From a checkpoint of a small transformer trained on Wikipedia.
Size: 9 layers, vocabulary 8192.
Each number is 128 + 24 x the weight over its row's rms, rounded and kept within 0 to 255. Layers, rows and columns count from 0. Numbers have three digits each. The size before them is the row's rms in percent of the matrix's.

# down: layer 3 MLP down (transposed), 1536x384, rms 0.0367, rows 861-960, columns 320-383
# up: layer 3 MLP up, 1536x384, rms 0.0737, rows 862-961, columns 320-383
down861 100:095087117141169128100119122137116137121132145107076107114120089184191113134116087148128093104127116144120105129107096151171150120107129147134139110121119174148160108157143139135092130111128169
up862 125:140127103151110127113108143120166114086111139114107127160098121073124129116138140133152140141103106147110089140163084104148138151154109139118123139145131114118102142120149096137140133092166135
down862 122:158109151118138145127115175150169121129105165107185151117118136103112088121143177125152130111103116120139098103083110125133144131107144117182097144135162138072088156119123109119111131099134128
up863 110:106120144106055144143125168109084148134122126139118112123200145091152129187107075118177172105085133104131114136155086139106136123142103115092149155124078124093132115121144139138139154136126130
down863 109:090133117139110156133113103080126123126146163172160120107179150109129126158147176126102169129126071113115101136124139155101121168110118089158167166143094146105100142160145166087098125152128112
up864 103:140110137151119127158149137125144123178096135183126108123102117134079178085128113094123118125141135093114142125131171113118150142126129138123084163126151123112108153169171128135116175117099151
down864 103:119135130129127143131159114081130095124084110126133144149128074128130118142157127151138160091124117144098124140146132165133161137126133140137159106153107152110132087160153137120157154160100136
up865 071:100084143106117122101063104134121122150129135182130155164183151110095096158159129114123113149136160107137113138124175127127107120131101171116119170107126142126132080075115122150105149138145121
down865 080:097126121058182167122147104129130162150147170139107108129122125127147119118140097124132181131110162153168159117137106138125128131136143148156145121078134118158131096119087107127150120110108143
up866 086:128085163136106078131124139136134127125111142139118108128067097133129185121124074144096147109151132140106130129111079131173113141125149110131101118167124084128123123138142137110119092147121106
down866 091:129124096071112152172099142134156145139126146143149141130168120137149106156152116109150130151105134116121129108143142077097168124127108136099108127112143126084106132136111111128105134115164125
up867 110:118158152120136153101160130123131121128098157132125155122106133130105113085123111138107130139140114148104111128136106125114162157149094109152118197155176117104140079129102180133100131102150153
down867 113:146133131148110141113118157172073146104134106145123111123138156163164121122105112129117130139139151145106175151150163142095141136141093151089156072146161137123170125120148113133143136133120175
up868 086:159111120155103093116100122154085139169147147104100122082082107105076144127181104144113099151091138127111083077106102107085107158102103139135161136151106130122113109110103131167138105135134158
down868 087:091156112110169126097168120131085128104166116138178135167179163169160109136101144126158094093130132143139138132156147139165115145157162131109125139135147092070143139143162130114138164106106134
up869 099:135116135146158157134128123144120139143112120137126173097111145157103087142104144134139125106085120153070131155146130097117142158163060142124100134105140131098205077137181132128129153160109137
down869 107:067127098152121125126117163167097157082113147128129105138124103116088123142076114130158172158119114164153116117150141127132134133118140163183104106146120126087151163142155153117123122086125133
up870 105:143108166120106132100166093168122103137121150108146123073138109122133108112123163152146127170089110146121164096186145106090126110113164114114133133175135125117133112095092149137137150134157143
down870 099:147130082141124054126102104133103163139140196113128142156103140133057117143175146118113123093102132132134145133154141144114074127145138147116147149108162082087070134163115114147175139155140121
up871 119:146125113112131139139123097103108103133125100145130157120134154101125131125141150138153125169184150066087154153121107130159128136145154078150160141128142079135156172148186122145156112131141139
down871 115:140121123096125129102155080139111148076141068117107174105110117130096112122133139139134131122097142134112118210111139080138117141109154104129079122138124133099139176113138150134125157095120152
up872 094:111149151115123107127120127140112125141129151202067107112167157112143155155084088105161135119138111108134108155078113137152103140101168088131149158127142136132102064126107137104145150114153159
down872 095:079086105150074101120077169108090140077124125146148142119102110149080161127118114122077119102176108159109126128158183130089116127106116127126135121138072135136108144152135107132145116162140143
up873 096:140124127120132107101124165145110127171112139133094109195101131129136099153141139141149170143125126126112158162101106156092088138146093090144099121153151136141097093121105127138128160109077135
down873 101:131129154118153119149147116124174123166151104138098129109119144139122126120128142087123195148098108095094086118195137088151145120123158096140110084113092134142138134133168097097098108153184161
up874 099:121154142113132193100143125131139151094145105137077128105152138112149135119162123117113114130134154093143120127132059132134131119113116127119112137147139108140116110149138136118090186141136113
down874 099:125141109155141128137144134145105139114121099149137163145135120085118146133094184146129112168121107147127141114141129132153129119121138122161158137129114159139156144119159128142123120130105133
up875 106:165113100139139158137144144156159122198157132132142185094165153159123107153136107136090071180098126193113130089119158152123142133127117129142167151114144121133104136143080150114117155166109151
down875 103:131126116129143123101103140123126176083103125110103174129127089170097150141079126125105157079135107117102157138121105120142112135152132126127089116129110124131155129145180092179080091171132067
up876 095:144158130128131151099124089110167132146111078151093118119109150107116099105107126134137162157162137108141126123114117100106104098116127128109078163123156098180094152113128121149156153100130079
down876 099:106094102140120119120158136151138111114163133123126169116153149161158131137178112108116147128157156116078140120137099149172106143115145166098101106163145131107123128175095114161135115103132127
up877 098:127119130107081155136116088124122124119086117146118163126170176151132182120147136093168136120134110105094148139166108116107098140102123176108134126065133131073144151088133188129082112094147136
down877 100:144151162088095111104132141122140101134164142136156120114143142094162147124122100109132146166126120141129143119140109122130130106186125161140100126138073116119083159116110117149104116092160152
up878 104:157110132082129137144108104140139125126137126124122139102140134131157171090118137160120112149139112138122151132108144121102179112166090099172104147115124107104158128115151192142089125117121129
down878 102:129124100128108175147136106109136112143128139182098115120125163107113138126141115148158122089159137111114133124103157148117143138139107170131131144134118160110142104162122162132128119132138145
up879 095:117123091144138130124133095149154117158134094104148102159144179127110107107088105125142116129127112108127159115141101132160101158163155133144116149123116126116180164096140083126131119135145148
down879 105:135104137145117153084127109160080149133127108106119135124129107085115106157117129116152121120131078199167108129099137127147089110133111149142113169137131135139143143193112114174133100140115128
up880 073:138153176144097121111162091105108120111135149153153139113130117127102164150123110078140127087139148097096136105163106118118146122137108098125122137144134143102107087083167145117121137112140081
down880 080:086123077126159136139128138110119177092109146128116123121088156118147113099113103160118161119111115130160111154124144121129090126131080141126142121132108145124146166114084144147131127146090154
up881 098:142159136151146150163145144120058137165106103092133168134130107125088166126039146161138108170127099153093110152143147120133119154112141116096116160107106108149210151131101074125137130114091129
down881 087:107096095085148123113096127137188161172141170126110085162159119107150152133163107115116145116101145091147147105107127139104124120151146081099155072143169106150119106158151166135100101176147117
up882 085:110146124098151122156125140103094075140168119117151128117171168152103121091092089088128111145120127120160161152122180145108161104152131129117122144101149164126134105092140128117142161102137149
down882 093:142111133115124184155125129106142132130108140118127131126140068111140091103136177114160172135128130133097142100126159172136118155124140171055133139127142100121154099077126120106102110132129126
up883 095:191179161134141062161122111122109147141098116131155122109128156108149128120140126093107192152176119136116169080136108115117101121105171154101142125148127138131122131135123156139132107082140129
down883 097:111105137126104133128094129159147115105153145115131115161128067162107121156128124115140092140100147134082148138097190113129161150167114144133139120140122156128134164096157124142150121131144095
up884 079:127119156094073154100126123102131128102150125122100191098083108150146133152109103123156126100113119155130119120165111176144149144124130059107113116160120117132172113151118130107173131140121166
down884 086:103098118186144110110111135123109105207143138138119078181177140142088149136105156074132106118108152105124124107167122144134147148095117137125127154120128148146143138112139161125144118135146129
up885 108:131130137154121165123132167082104151144110113162126132128101125164111120156131133132126129138151155077133177137150124133109150136148154099177160101120169151099147089116145081118115139114131123
down885 100:122120171110133077140109104126161098135125150076109142153096124100140139150104167142171092152134099178111110140110116142112128126140139162106120164101094111110120128111074166186158090059151098
up886 092:098132084143105113167095175143140092137138147152140114149133151119165168101114106137127120143153144150127155138116065172166109156125138122115130159144137140167116153148140165148092137116094107
down886 101:101130114112156130094166129155088129107148138127107137133162084124075126149097106103166093098113134147131130115170122124094162162095110170130142146127138123152098137166120110113124186132156177
up887 091:099111108204128130152147128137111104127133108122150132151197123099137117085118149142106137106133073159132095167124151134171128108147103157113158139119100114121125155145116144140104149112161133
down887 099:122152109125161077071132132110103125138125125151090119124133118161084144128100127142070148140166094119143164103131135157140140095084117111166161074131101170127110098147123133129136113131099136
up888 109:135107156095151118094145096131116120150115129130102124140122139126159114136132145148169140195134153133116096090108078150133112153117107152146120158137113100153145112166103141127143143148133135
down888 101:096104131125119069098124140084133120126060127081150127160122153161139123111149104130124107135144101156128115156160151123114120132162154118121147121128084104157130101141120084145146113112118101
up889 103:114167099144120194107129154115141114118125137122091138097118112146143107154175112135117139123147122167129124103130174147134113143130158135143165101163153093135165120145099120130066117113127134
down889 096:128116099120147123182165160110091177144126128134149127108107176128155086143128135115148118098087148117168116091134096158083136180118138114110108112154120161112151130116191070151142105129183155
up890 106:121134125100184130134110139100141116127119115151109134122080094092137114141160120095133130176171101124151135141108133136118120122114160135145117149081119115140081113129121120151130163095151116
down890 113:157151155109174137110159114112123149136150128104137127138080155151069144185108159124195100133133136126115153160128118121125127126137126165133083179125082089192106172125163150127094114084130143
up891 109:091146137123133131137155112100144126145083110121102088121159135151140153178131125170126104154154104113137113150099137106156140118115121146116092147092124146108126114123139162137129099141142088
down891 101:125106070128136128142144172145139161125153127093126149140152124147116141166145124106139138119116105118160149133119150131130144122139142157202152114087116106103104099168137137133103116095107112
up892 107:150121158172110148147121143128113121091096077144101176101123157140151202138111144121165129135120107102070161113156150089114119157098085121094152154153141090109147185121117120158152109104120107
down892 104:159159106092115119120134116099118119135148145155122178113101134138133152117153109119090167126134132136133129120111086121150076085153105130133081121106151134168138098128155133140138094134115174
up893 108:117135103118156138170112150110147113162160120142165148131104131123131156166134154129113130114152161080097137141115113113113143099125114136151132145164147141138155128098149097152135166144152163
down893 108:134107178116143108103138111146150111141117127103130136108136112127134135121136149154104120138141125126153111146101159153091113127108166084134183114129093126113138130115131119099120166142127163
up894 106:124135139151106155130120146123084103150095136101130119129162127126113138140136171110137113123142145078154107161113124121158105168112144127148134150105127133128092120141139150113112164154099163
down894 095:146094130142069153117103145142156106164168142117153130121139110135078109156121095097119136160148122157146135175121106154114166108124124105131159131145091115107100095153160084096109121130117147
up895 107:158135107136140139097142172169113113159159149131128134173135105124105196139075149135145137096129129122093138145127144119143117145111107143117120148127149164123120130110120144147079136158155117
down895 104:141154117107102093103132116100133126112149161100195134126123112095131124141097161150103166179143139146132140108126139130126086140131125118175157109132140162124094157122108103121111129125121147
up896 079:131097135113103121122136110153120109111153147114122142142141114148105118132128120132112111154121125175110107121100154137121125160121132077127111108111119116145113085143122099073144142098140140
down896 087:120119118132148098128108155123093110109142113108099105126133139117149143117114149127126158150153103088134167140160124098171114141106103165122118158143133136060123169105142165171118150131129080
up897 109:091146091121159151082104109147175124155113131100141144142112045142156110174173115151152126134153120113142155126146159105116140097129070139131134174122101119111125168151167145182153137073145144
down897 101:142144121191102150122139130160129156132122131099152107174115134160143103135077144155146155093126118155122178146165159135103138125110149193121148129196112137114128135087100119150137137155118135
up898 103:139108164149135150117123151150175171135119142155157130131076163154132137127133151118112121109149114162163124093099067148131129108132099110133123109129135142129129124119141110149107144122154142
down898 097:086070126163182147097109134129164152135148150168122142116145125130112131150121098136151119142156118100118147102124172114151117101127154120105117129129149077114114137159150136110133099150130106
up899 084:097149119075087112077106141133127116127103116124139123168163120158130128124124142145139140110112134138109134127085072153134102138192114114136167085116110124103117118134135159144146114106143183
down899 090:147113178178124134142120153146133157124137122144149144120132176137107167117166154115118166146124123125117134139179142125169149158131098170116097174106159126142099084114110128174057085108122120
up900 109:153155117124128148155162142111187127142137112129129135136089168144145112111134121111132099102119111122126114139134107127147134150123119151159143133107157164081113124112136118132164121159130102
down900 105:101161135111215098150097137105146138121132184119149099142113149110111128156152164119152105149105138142101126146157126131133156119170168144114121072131103170107138186138110118140157101104095094
up901 077:152165112098099125122103130127127131123177144091152136142105158143142103106119160108114121127096141118125079124128139118097111108157115104129164102096081125159142118122077125137127132138093154
down901 089:117156151125118114108135104104094107122102126110126098119159129125130118116127135109119153165129135104102125135177116132093169143115129188104129087147156110150161139125182127164103120071109110
up902 099:145136127150147169126127148102134111119140089101153122149119130144141112129083112139164117159107103115104101165133103164104101153119177078122156140110173136114149158176120122137157183146133135
down902 096:104151115158159121127139150113134121146144117129134131162127147146090125138092148138152136134142126131158110114156135117161123097099147109094155167126135117128130120150168098139124139161138123
up903 090:120115166161076150093114152149140131136161132145097146094150154132152126143103070113084111117111177110126133124167094126129117128132136142144120144078165124093107159137081120168106110119120098
down903 089:114122106102148127124126112124125125142148128121140077156110102143125146129141142137156121147118100117121093124108147132155128123122163102089139108124148089182160115140169116114127129162120148
up904 105:109104150127187116135088125102148102164146124134128140156093101137175135104142166114131105138142063104105102118138119158117139131116087121109108164106153161170110103150145148107112097113124127
down904 103:161073128140109132132149158116151126130079137145097083108104122131157155171172138133144130153111139152139089116118110105096092140094107136124123137126132114127079192119105092081098107158098146
up905 084:158132076158115145134148104109150112161101103109106189117140125130109133129126141105104139138154155126084166150101098137086128115087161128112110154142139137106094126138146177117106151109160141
down905 093:079132146093113139154133149089139129146112114146127148136148084092134122139119139113134085113094127075164148142155104112152142119124151124127139135112162169091116144146154123198140161167144146
up906 080:111100121091168146096152144133084110118136130143091104146130132146143112123137112070145149119135112100116100126082103081121141137081152108130123130119184114133141092123107118156119074149166121
down906 094:097117120120183101104119103137126132102142157148119131097141121128099098161146134165098157144156141154117123126154147118133141116128117150107109099109109106144112127138138081112104097159119144
up907 090:152143142139143195154113109158150087133100155165101141101137120102178146133138134133127099127092110118065104101143151096108107143139167122119151114123136122103137148100099110117105091132180143
down907 091:156149131157100162160114138139146152092141149117140112124104120081141108118127133142128101145092128107180134130161144152108155137117106176144098095150139153123140124172157150129105173101138116
up908 099:127108126125179094108122127109138155135130151080085112148157143076125115121133135111114126126123110150100130106121144149145128125126154137127186147094180147117043122159095107178127091142134136
down908 095:134114146156136106122135129113103092126069117160139133122132121167149135114100144162123100154145111119138132100085114163112108166096150108156122121154100125105171131142126149105124127098138111
up909 105:138123166104148123151111151104152121166146146130114127171144127115116165144081118077122122129146120129120134100130098164131117179126110108128132116118151157142105108137141120151124104151104139
down909 096:088131134163136167120164093130128103097146146116126167066109091113139143168124148159102110142138124114115058131103145134152133121149171090148167144158133115104154153144121100151120088155097144
up910 111:134111102202162100096143142159124100112105106120093160125079111124148095140111114172152128172114124150148119129115094109118130152137153149114123112101120113069145135113135129092119142152125127
down910 107:159093169109168100143120128152125153105156119116137095067160155129150124103142124156143156123122162094095104148152120128159108058140125139109095126144095133103163171159118143112106118122108207
up911 108:113089139133100119113133117121122094120115101167146148140145102117118150103148120135102146142151135140075135118110095093174110126147139130122124141120160101111161142165146102110134143130112136
down911 110:140117146109108106124184089092144167097135109114094148103122145139137116088141138096136178122167092160122117080171151132131110147109090082156123122135143115187137121109101105122115128079115107
up912 103:111148143133128086116122154155155126110133126129129127155101162148072125112127114129143116122159125119101127090117114137093139135156130133075115123093147067130117119111155151122134137154136111
down912 102:112096162156130135127144097128103127130137148113170116121118127168139119135102127128108119141162079108178126144106093094131120124153119111115139117119180111174138122158133100109113151107122106
up913 080:154113149131134144105101131139114138162140130154120118161128068143117114141142114101110141167133111121111103153129137132138167150107090112109109123171158109093149116129079149125096148119151115
down913 089:172160145093090136135083160079173173127104123141157109113116154127113131150133098098150114093160131152103163126128135111141109103130163145134136141078150137104135173111170119158149130115118076
up914 109:121111123129159110148156142142109128103121075133120110146142127132152149120079078123125125106142133130122157113123136166121143131138092117142123119134140132144151145107169147124158088130091105
down914 105:122155171113156124151129129112140165145152117154156123112180134136152097150124120138109103102163098179109137111112155082120145136119113109119161078108122136106089137165089115128151088106086123
up915 086:096097133143125102104098138127128137139121153114117118142127141138134156114168135161135101135104080138151113135153138122167081153142128114154161151134099121081134117145128134113115124109157100
down915 093:132176141127113156091131158112152128103112169107177131149123136129120138185120162117136142162151122141054117118117117098107131105108149107120118129136150131119122146103113147124123200151110162
up916 105:160098119114141083176129126118118092154093127125120089131092141127091158163112085114159164121133090102094138131122118161132156143118095104078131085144129165114157115141142095161149140139109131
down916 097:129118099136136094171103080151103121097135121142127141133137151124137126164129121120098112127110177129118159157137153147103125123139126093084105120099119111105105160139163121141130077158144143
up917 066:135177127136083107119124136132138113104124136126143116092112108163136149119151103150113133117107175134148125096115143136114103147151153117167151159115089103111100177133149074151071144122121129
down917 070:120097118094194170144170159101136155137131142101113101123137114116096170108133151113140118113119114105150117099159137142164150138102101146086149080133123140112141094090113104126155123123112140
up918 110:125140140137166131115108107132074134102142115131160078124161087120117126131124155134126165141143123124179117127173150130152122122131075143134083161108122081115097178143170147131126098101127121
down918 113:121115120119122114159145114150147139147128115096116120117179102097145073132115106098124124132167112126121140161131173113147135097094119108145119129103136123122131101133115112125129113132128121
up919 075:139156142166091082107166176137088101129130153127118138147150083150101159141102107114144147107142118108162109114128156163137191110108177110171085120124118110135118122117163134102113110135095159
down919 084:144104144128138136126099090144156141126144117149149134143085137135137119132129142115091113128173094126139160123135123131137081144148121095132152112117130086131129160074079116129143103116123111
up920 103:175146130170138119128123115102135115168129108163164123141148151121143136117129139152108146123147131123105104162094116152128133077123120147115119119165184136143083146142125104112122138145138145
down920 102:164132110081130134099092166115175178104146122147103124161172143125109120121109120162142127150116153133118117136095142163156114165153135132160115130107129152137126138117092137133110122121082113
up921 112:133156149094122110142089169155118116136143082102131100129118091119135151147115106138154097117128145108103112131128116137109146076122113129147120132121146111120068094083139128108106176123109130
down921 111:167113119121127105106123150183067120120174134143077147121140161149133132151151095173116115129124128137145152129078101157118125092128163123153122122124130105153122145111147103098132098142088122
up922 110:117120137095148144115141153098130144100102183109131078108128117135177101139119121098120124150148118140121127142105099184141166151145076124101109150114103123124126107113147136116123121102109142
down922 106:120087150127089148102127171136133141107111157083127159167128133116150099190126107153133158150121156171161111169110116139079160113118119106115132120203140116144109130122044135124135173084140115
up923 112:180153129129103141137185171118149098139133095135107146121113124146104105140122112121154148124136097101125146139145078107102147182122144125130112106086160151104107124126113108137132153091139072
down923 105:090086120155141083139074090131121131138142150105147157176114167150129110118121127156128119136128115121119116117090143139121123140152110148130135116190115141103106123128113108093140135129074125
up924 108:112124148120093145127112141122112104147126144098124096144151155136087120144139164130178155104097143146136161117103136114152108118102115114180122148112127162105144140115132132154173136160115134
down924 106:113142095137139148163162152158115167121140097130131167143129126094149127167127121157113134149092154093157100124112098118142124093118093123157120099146129157141114161144135165149109173122111149
up925 112:129145116143140091147139119111119160085152098150183093124130161111143100120137140166135084107136170091137111108115122137152110148150123115153122126150130125117164124178146166103128156104098150
down925 106:151122114123099129154115149104146130108123128170136113089136135142165138141156109149120147130142140118127139104124112104104123160144157094101106150131138114109149164162149130163140109091128158
up926 108:091104109145097163096119106113112154087128112138169140200153080138161141129115132119131135162082140153129135129119111127132109157165113129112116180113134091107112137114138103109108136083148099
down926 112:138096094103102158110159133115125184169127155133135154151141153131136146103180130115152166133137132119143105131153153167156137101115145146100113139155106111139120155156150119152128125132159132
up927 102:144155102111123117133082155144189134138137136110137133110082131131092089128117090169087126103115130142103116107161160100138114145172115111151126115105143123161144109135135133175124163090154128
down927 100:131096126118115150173155138161114146140082113127160092141140113090142136131121099084124134110148143089097123102099077157143171131116165130138113131143152130125122179115129123160135096134153127
up928 108:180061123116082105132157094104124131119162116119127104134126113147177086121127153142162103106146130111124107123097131055129114175167094108116144156082055096140147152168150119082147135167130145
down928 104:103098144162156107123114132112125144109118107125111061111147117149118088110119121140158123125108175136108058109149122144102122113155126099110078147185136099133160139147147120068122132156134146
up929 117:110095128127078146163164133120138142115112140130133144131116074137123130107140150155073119109119126118133165148118130137160124151113127153149130162097151115089114105137145136159122119136163155
down929 118:090141109152158125120097149145157118146109129154154095172127155122166133101152076125155130108100092144140074134158126135108129139140083135138089144105090077127141105164134142114134125152144133
up930 092:127107150125106139132142138123108106106132100149127160192119110126133133153104142156109154168089148159109105103158132119108071141129127124139145158140173133108089127114132072088150124123147142
down930 100:127148109141166139153133136107136111181119164157141108127111099127146132130123136100121159172081119110141110127133055166165157137150096138138093081117137104147123116135094100156159102083108132
up931 104:157107121102090156120137150118114104140128152111140119126116177145145127183163135119111124116199102132086133128106140138131119128158091080114098136144175112070133107076082144163127110126081157
down931 103:128178145092116145166093135096109126153151096175130128156120117159123100076115094140100169104109162131139178136150145119123118146166170106108141090168139126141112139104149133129150162158132137
up932 078:109101101133119131118137076116073122116123116127106179122150148131126161132152175136135145109159116112123098106102141151146100138133127092147117138120121079134134133106126118106136099137144129
down932 089:144139125124161126144117139113136072129103142136124114141176141132150100180144105123119158180125124131131113126150135151081194097116116180108138135119154094135139135165135158152117165117082073
up933 105:117103137113132145077117164107137117133133115136126155121170121136113120127080139092110099123114117096091118065142140099142091140095176171160104163148139109115095147125112125143145091120136102
down933 103:169151136129115158134150166151171133120092126106159142101110124169135074152133104148155146166148099163137129150152134129124114089121115134135116106136144087113117090141144127139131185118106165
up934 116:101140137119152129119120165160092098165105144165101101154170098110110107097127166130109133124169162108149142122119113123147165177081093104164158137138118136129057127124150145153117114115170103
down934 112:121128130147130126122151137145136126107176116152104156114120125155119123166120155121144119149131144082135085139085134129122099124110138159115149123109118070143133140122149137141134142121158174
up935 105:123141129085146103116109119141162129124160126127171124136125106142144177101139125136153102119151140172107106157094142116134112115114149123114135123072160131091127110131176160164084141135072147
down935 103:115130122159126148135123148128141126168123123140167157179120115160094112120137127178159140113127143088146129130148134129157167119110139115148099147072112106123154134128134132121125115113118134
up936 108:154169110142127116116137161133115120151128093172112073187153111145158079142148139106149092147153117129122146167172155154121119151126113136109109134113134141144136141121128114157146138104158113
down936 111:159118124100108110124138159152087145141144126105105127138165102127150143099173121121115114129151106171083093131169096138115143135132105100125188132136155131134123124085138129124133117143074115
up937 100:117115142170091165145131145170121120133120107113118101175097142119178153182101123131168064154142104107115108133123153154171153156128099132097100160079102104126127159103101090138115135097102109
down937 100:118103135127129121178119145182126113117131119160139099116096093122149140076109141146080156144115142115097160121151115172104129148099134127140149145138124143155091167104119110118149141081134138
up938 094:121161124151128133139126201127151136113168118154085136164140129104120109121116154104138126117156120106121165102168113168138141150115151115130118131145114144120121159117125103153145095108107147
down938 097:068110141144117118155147109109154130123132121118127141127134080167102160110153149119115136137128172148164153102123138053135150157112125163133097102151134117146136127131142139102104116085139151
up939 092:088133133097055154119170153149090141108106115137115115092171113139156128123135115198178133114146089097125131184131094115120147148137100142114133119111095128150139119175095129157102151119125092
down939 095:149090128135137105093096188117134191113086111093136083176122098121114115117143135120125124140111130152160114159105143132113160134113117161075173130137156113119137111143184169121189178118149123
up940 088:127111110104125115131135136163109151139125124120153111147135116134136095142125144164125116092186150182114127125097147113093107102134144137114130132121095168155134138182154112134114130150119115
down940 093:130119107146126144116123123116125122136112124096147133111079088122164163128125079134098162135111138106169134152136131125110115137131132151126155112154140123152147103125119117127109124155166144
up941 072:117107169157103121102125124115105115117125139084129136173176135129150126096073140127136137145106090151181111139113111117114135149121153137093077116127134136131159147143134162091134151107107098
down941 086:170137141140175126113095130145141151099112093138111111112103111132129135096131136089096125140132126160124111124180122113135143164146132123138155143096135128119150104090155146090115102110108125
up942 107:146106150107112154133176104118111127099125165135128193127162087096141132126121130115152140151093145150074113162132148126136158137167087176087123129179147117107106164150124139132063151121132134
down942 113:162153179124093085098121166193125168140104099113190106146197126096096145116087172143132123126141141138123178122110124149189075052124111100159120096131129135130134118141119124112064132119114149
up943 098:121093119126150098093178154125160129159115103110128146114152147138114140127114139137135143170152099127148138143174163115123133114096123093123166175163145140107121114104141150155151155108163127
down943 108:151138138126105134077135139179108060105105108104121180144110105086114141052138138155151116146144147095102130113137148124131101130133136143127118093109139105123188141118110143125097113133145119
up944 097:166120131126107136123142126148138110122154132115161128123105129107134134100122127130062171110132131150138127146155132142141156134112158101141114147103135116150135143125103087155104135132104118
down944 095:114117100085127101154110118135122145116137091126131048115126128115121108131128116139161101127151078130163118124131172161129139145120103134134123114099151121096105114193183098088137177097143105
up945 101:117105134147118099131135086132159137112122120129146156115133121075125096143108116127162113119095107101105150151152111130119164110104096177136163125110142148156101161118126142142155142124128144
down945 102:142159123085164132112110144152129161114131136169125192114142115098148085190109131122149112078086127125160150086149114130160105134107072131123157141162149138087042152162117105124118113135134152
up946 086:169097106142127156118114087132130104137121136103121158164099124124159121128119146149123161151117114146114125106079148119119133095121140142145132111142123141150129153122134130091147155128086126
down946 084:091108130106140105092129145125124139131119124107148113095129176115154135132148145131113116134139127130130127141149166147152144139122104111125130123138061139130161116122141090153129130145163112
up947 101:129143137147144167124113135110099106139143107114144156098120094138114136159086139162115137140113125085137148092183161114097131116126093094117170166154157118129115122147146122162117112112146147
down947 104:099116142086125167137159131166110113107139145088143113157123122115081105155103172161164103100097135143114116107081115122123118069092098157141125158131096160124154130125115127173089097122119101
up948 108:137153142055104164131148124094153123116094141159137139121163129109113127092107094168149142095082176067079114157126139120120157102112117158077138150144124125117122098140126154144098095166128130
down948 105:160124106085148167144100140084130144132120123130127091145087140116150085149128146104133117095118105080145167136160111130118111172142128106143123121103147127155116182125145136165143128092137115
up949 089:122101111095127123139149076137112113082131106142136147115118105158167151114135161127158151153152107183147105121117166097124129179124147126080134114123139109149139161138153115130125099110112149
down949 095:145122116125187139140119140099116062124156139090131100101108140114128086091179162106131181144147139070144146149106116103143105111076111135140098182144151158158138075136166084162139112127160145
up950 077:169137143152160133154135111151110122081147114144143118138146129123103108126097108090058136116145129111087098135151156157141088113111132131152170146066111115097147112125121127131135144134139173
down950 088:128166131137164115112150129098095136135135141122129168135094111127140236157185113131113173080097161079108143122154168100129144117155113123090131147115129139142107118132102113119195146136131124
up951 108:154126114133078156135146120081092134142160161141137077168146120116143134123161136147104140099092137121121140123128175120129138156146145117088093124099086112123122157081096147119113147132146123
down951 106:097125129090131142105116131137131118114137112120142131093064150142158102165138124147135145107166130107103150142141132137149151082120129111167126155183155179150127187138104120069123146130127112
up952 108:100078131116154125099134109126103121097123085152131138099112133171104126153099129106164086115156142100116126137117090179121101101131115166136100114096142122124125119107119110083162139135161131
down952 105:123117114137136124080075123126131168114132091149158139127147141134115127137111160130107127105109134113098116165158124091094155111110172138121158184129100151099114144090148122134149155119114143
up953 094:126133154108109123157119137099087144137132101186121111131158139128129135119118121147088111137146131103163141173115129138114104117110158104128093103143146121151136155129133134103113127114126114
down953 099:103148136098109112075093114133170119173127114138127133078111128128071170084116146104097131123125105118122130093141146120126143157104128122112117154101124161131108101126167070155134125097181127
up954 070:139148147134148140142123108100140141107130098137143130159161127186115090084131127107110105117121162133131085121115162107151170154138139142133098114165083139108116154120145143143183118129079127
down954 081:138132116101128129116161156121124125148144124099130117136120169124134167125128138093142167114111111095119113145189139135112148146149113112153160155111143145121197118170120117155154145119113104
up955 116:100082163106128100141118133120122123094147169133094112151127101157152122183108117103103141157112115130144087123138146135108105130111154136102141101157122153111143140138129090139107135124114112
down955 109:125140152123141140128145105124129122114129100130165153120072097111123111163099079135092146140122144098122125168120073096148118109140138124105118105134149090163132119144115118124102141180107083
up956 097:149100094090080107129145097117119182147092125122123179094130103137125136134076115133113127115123071083124116126130119140137146110135083108108137148147159149137082168162162145108087166120127137
down956 099:097105121095134142144119153135142107062141125140159101146124143126168137111127105119136120137126120142141142081124152132158083113120130108123083138120132070095135150117145118139128160158110148
up957 099:126140118145123120121158122163168145132156122106141065154151137094135142109155103146157141143154161152113128159110106113138083139168145129103137137133081148131151123130103118125118092159157125
down957 098:150125150177106099152128136150102146114097174165118130152128162141122151111135122099095110137142100081133121125127135095115161132130154140117127105135185094081078164071102144109137095117188138
up958 094:111128102139135154142087105120180130171157158138115152158178090147146150136077132104103138086141146140102116127134149101104130099126121125113122104119112178108163131132135172111141126122084103
down958 101:119129177122130092114155142130113099134132175116179167108094112087029147151135141122147133100090180118130092153112123146148152149090105130080118165097123112083066118135138111077141131131157170
up959 109:146103108124128160128117156142148132132155160104113172112138122128182146106117127111166143114121145079119105083133119160133137134136145118135116153155136112138111154124191158131147138149166127
down959 104:108148124115112125072163113130152116115136109186121138154103164135095153107130106146088132142134134099121126061103105122139135149117128090158090121110104176150104136139117111144125124096130132
up960 112:161136134163100153096152146152174105151113146164135143108172116105135153147117099126124114147132166101164111137136106142126165141111103130105118138121118151145106148145114123141153114120131107
down960 102:127106150085119172148101119118122165147119128127126150143158127159157101094101083153112109107124089124147148100124129149125115138118155126155141116118145122138071119123147093092081162164128107
up961 097:106195097079130151114142130136125098090087135105116176117101122124131137087160131129156116140133095145146124183154143130147152090138123130069183125121144140161191082162100182122106139112134122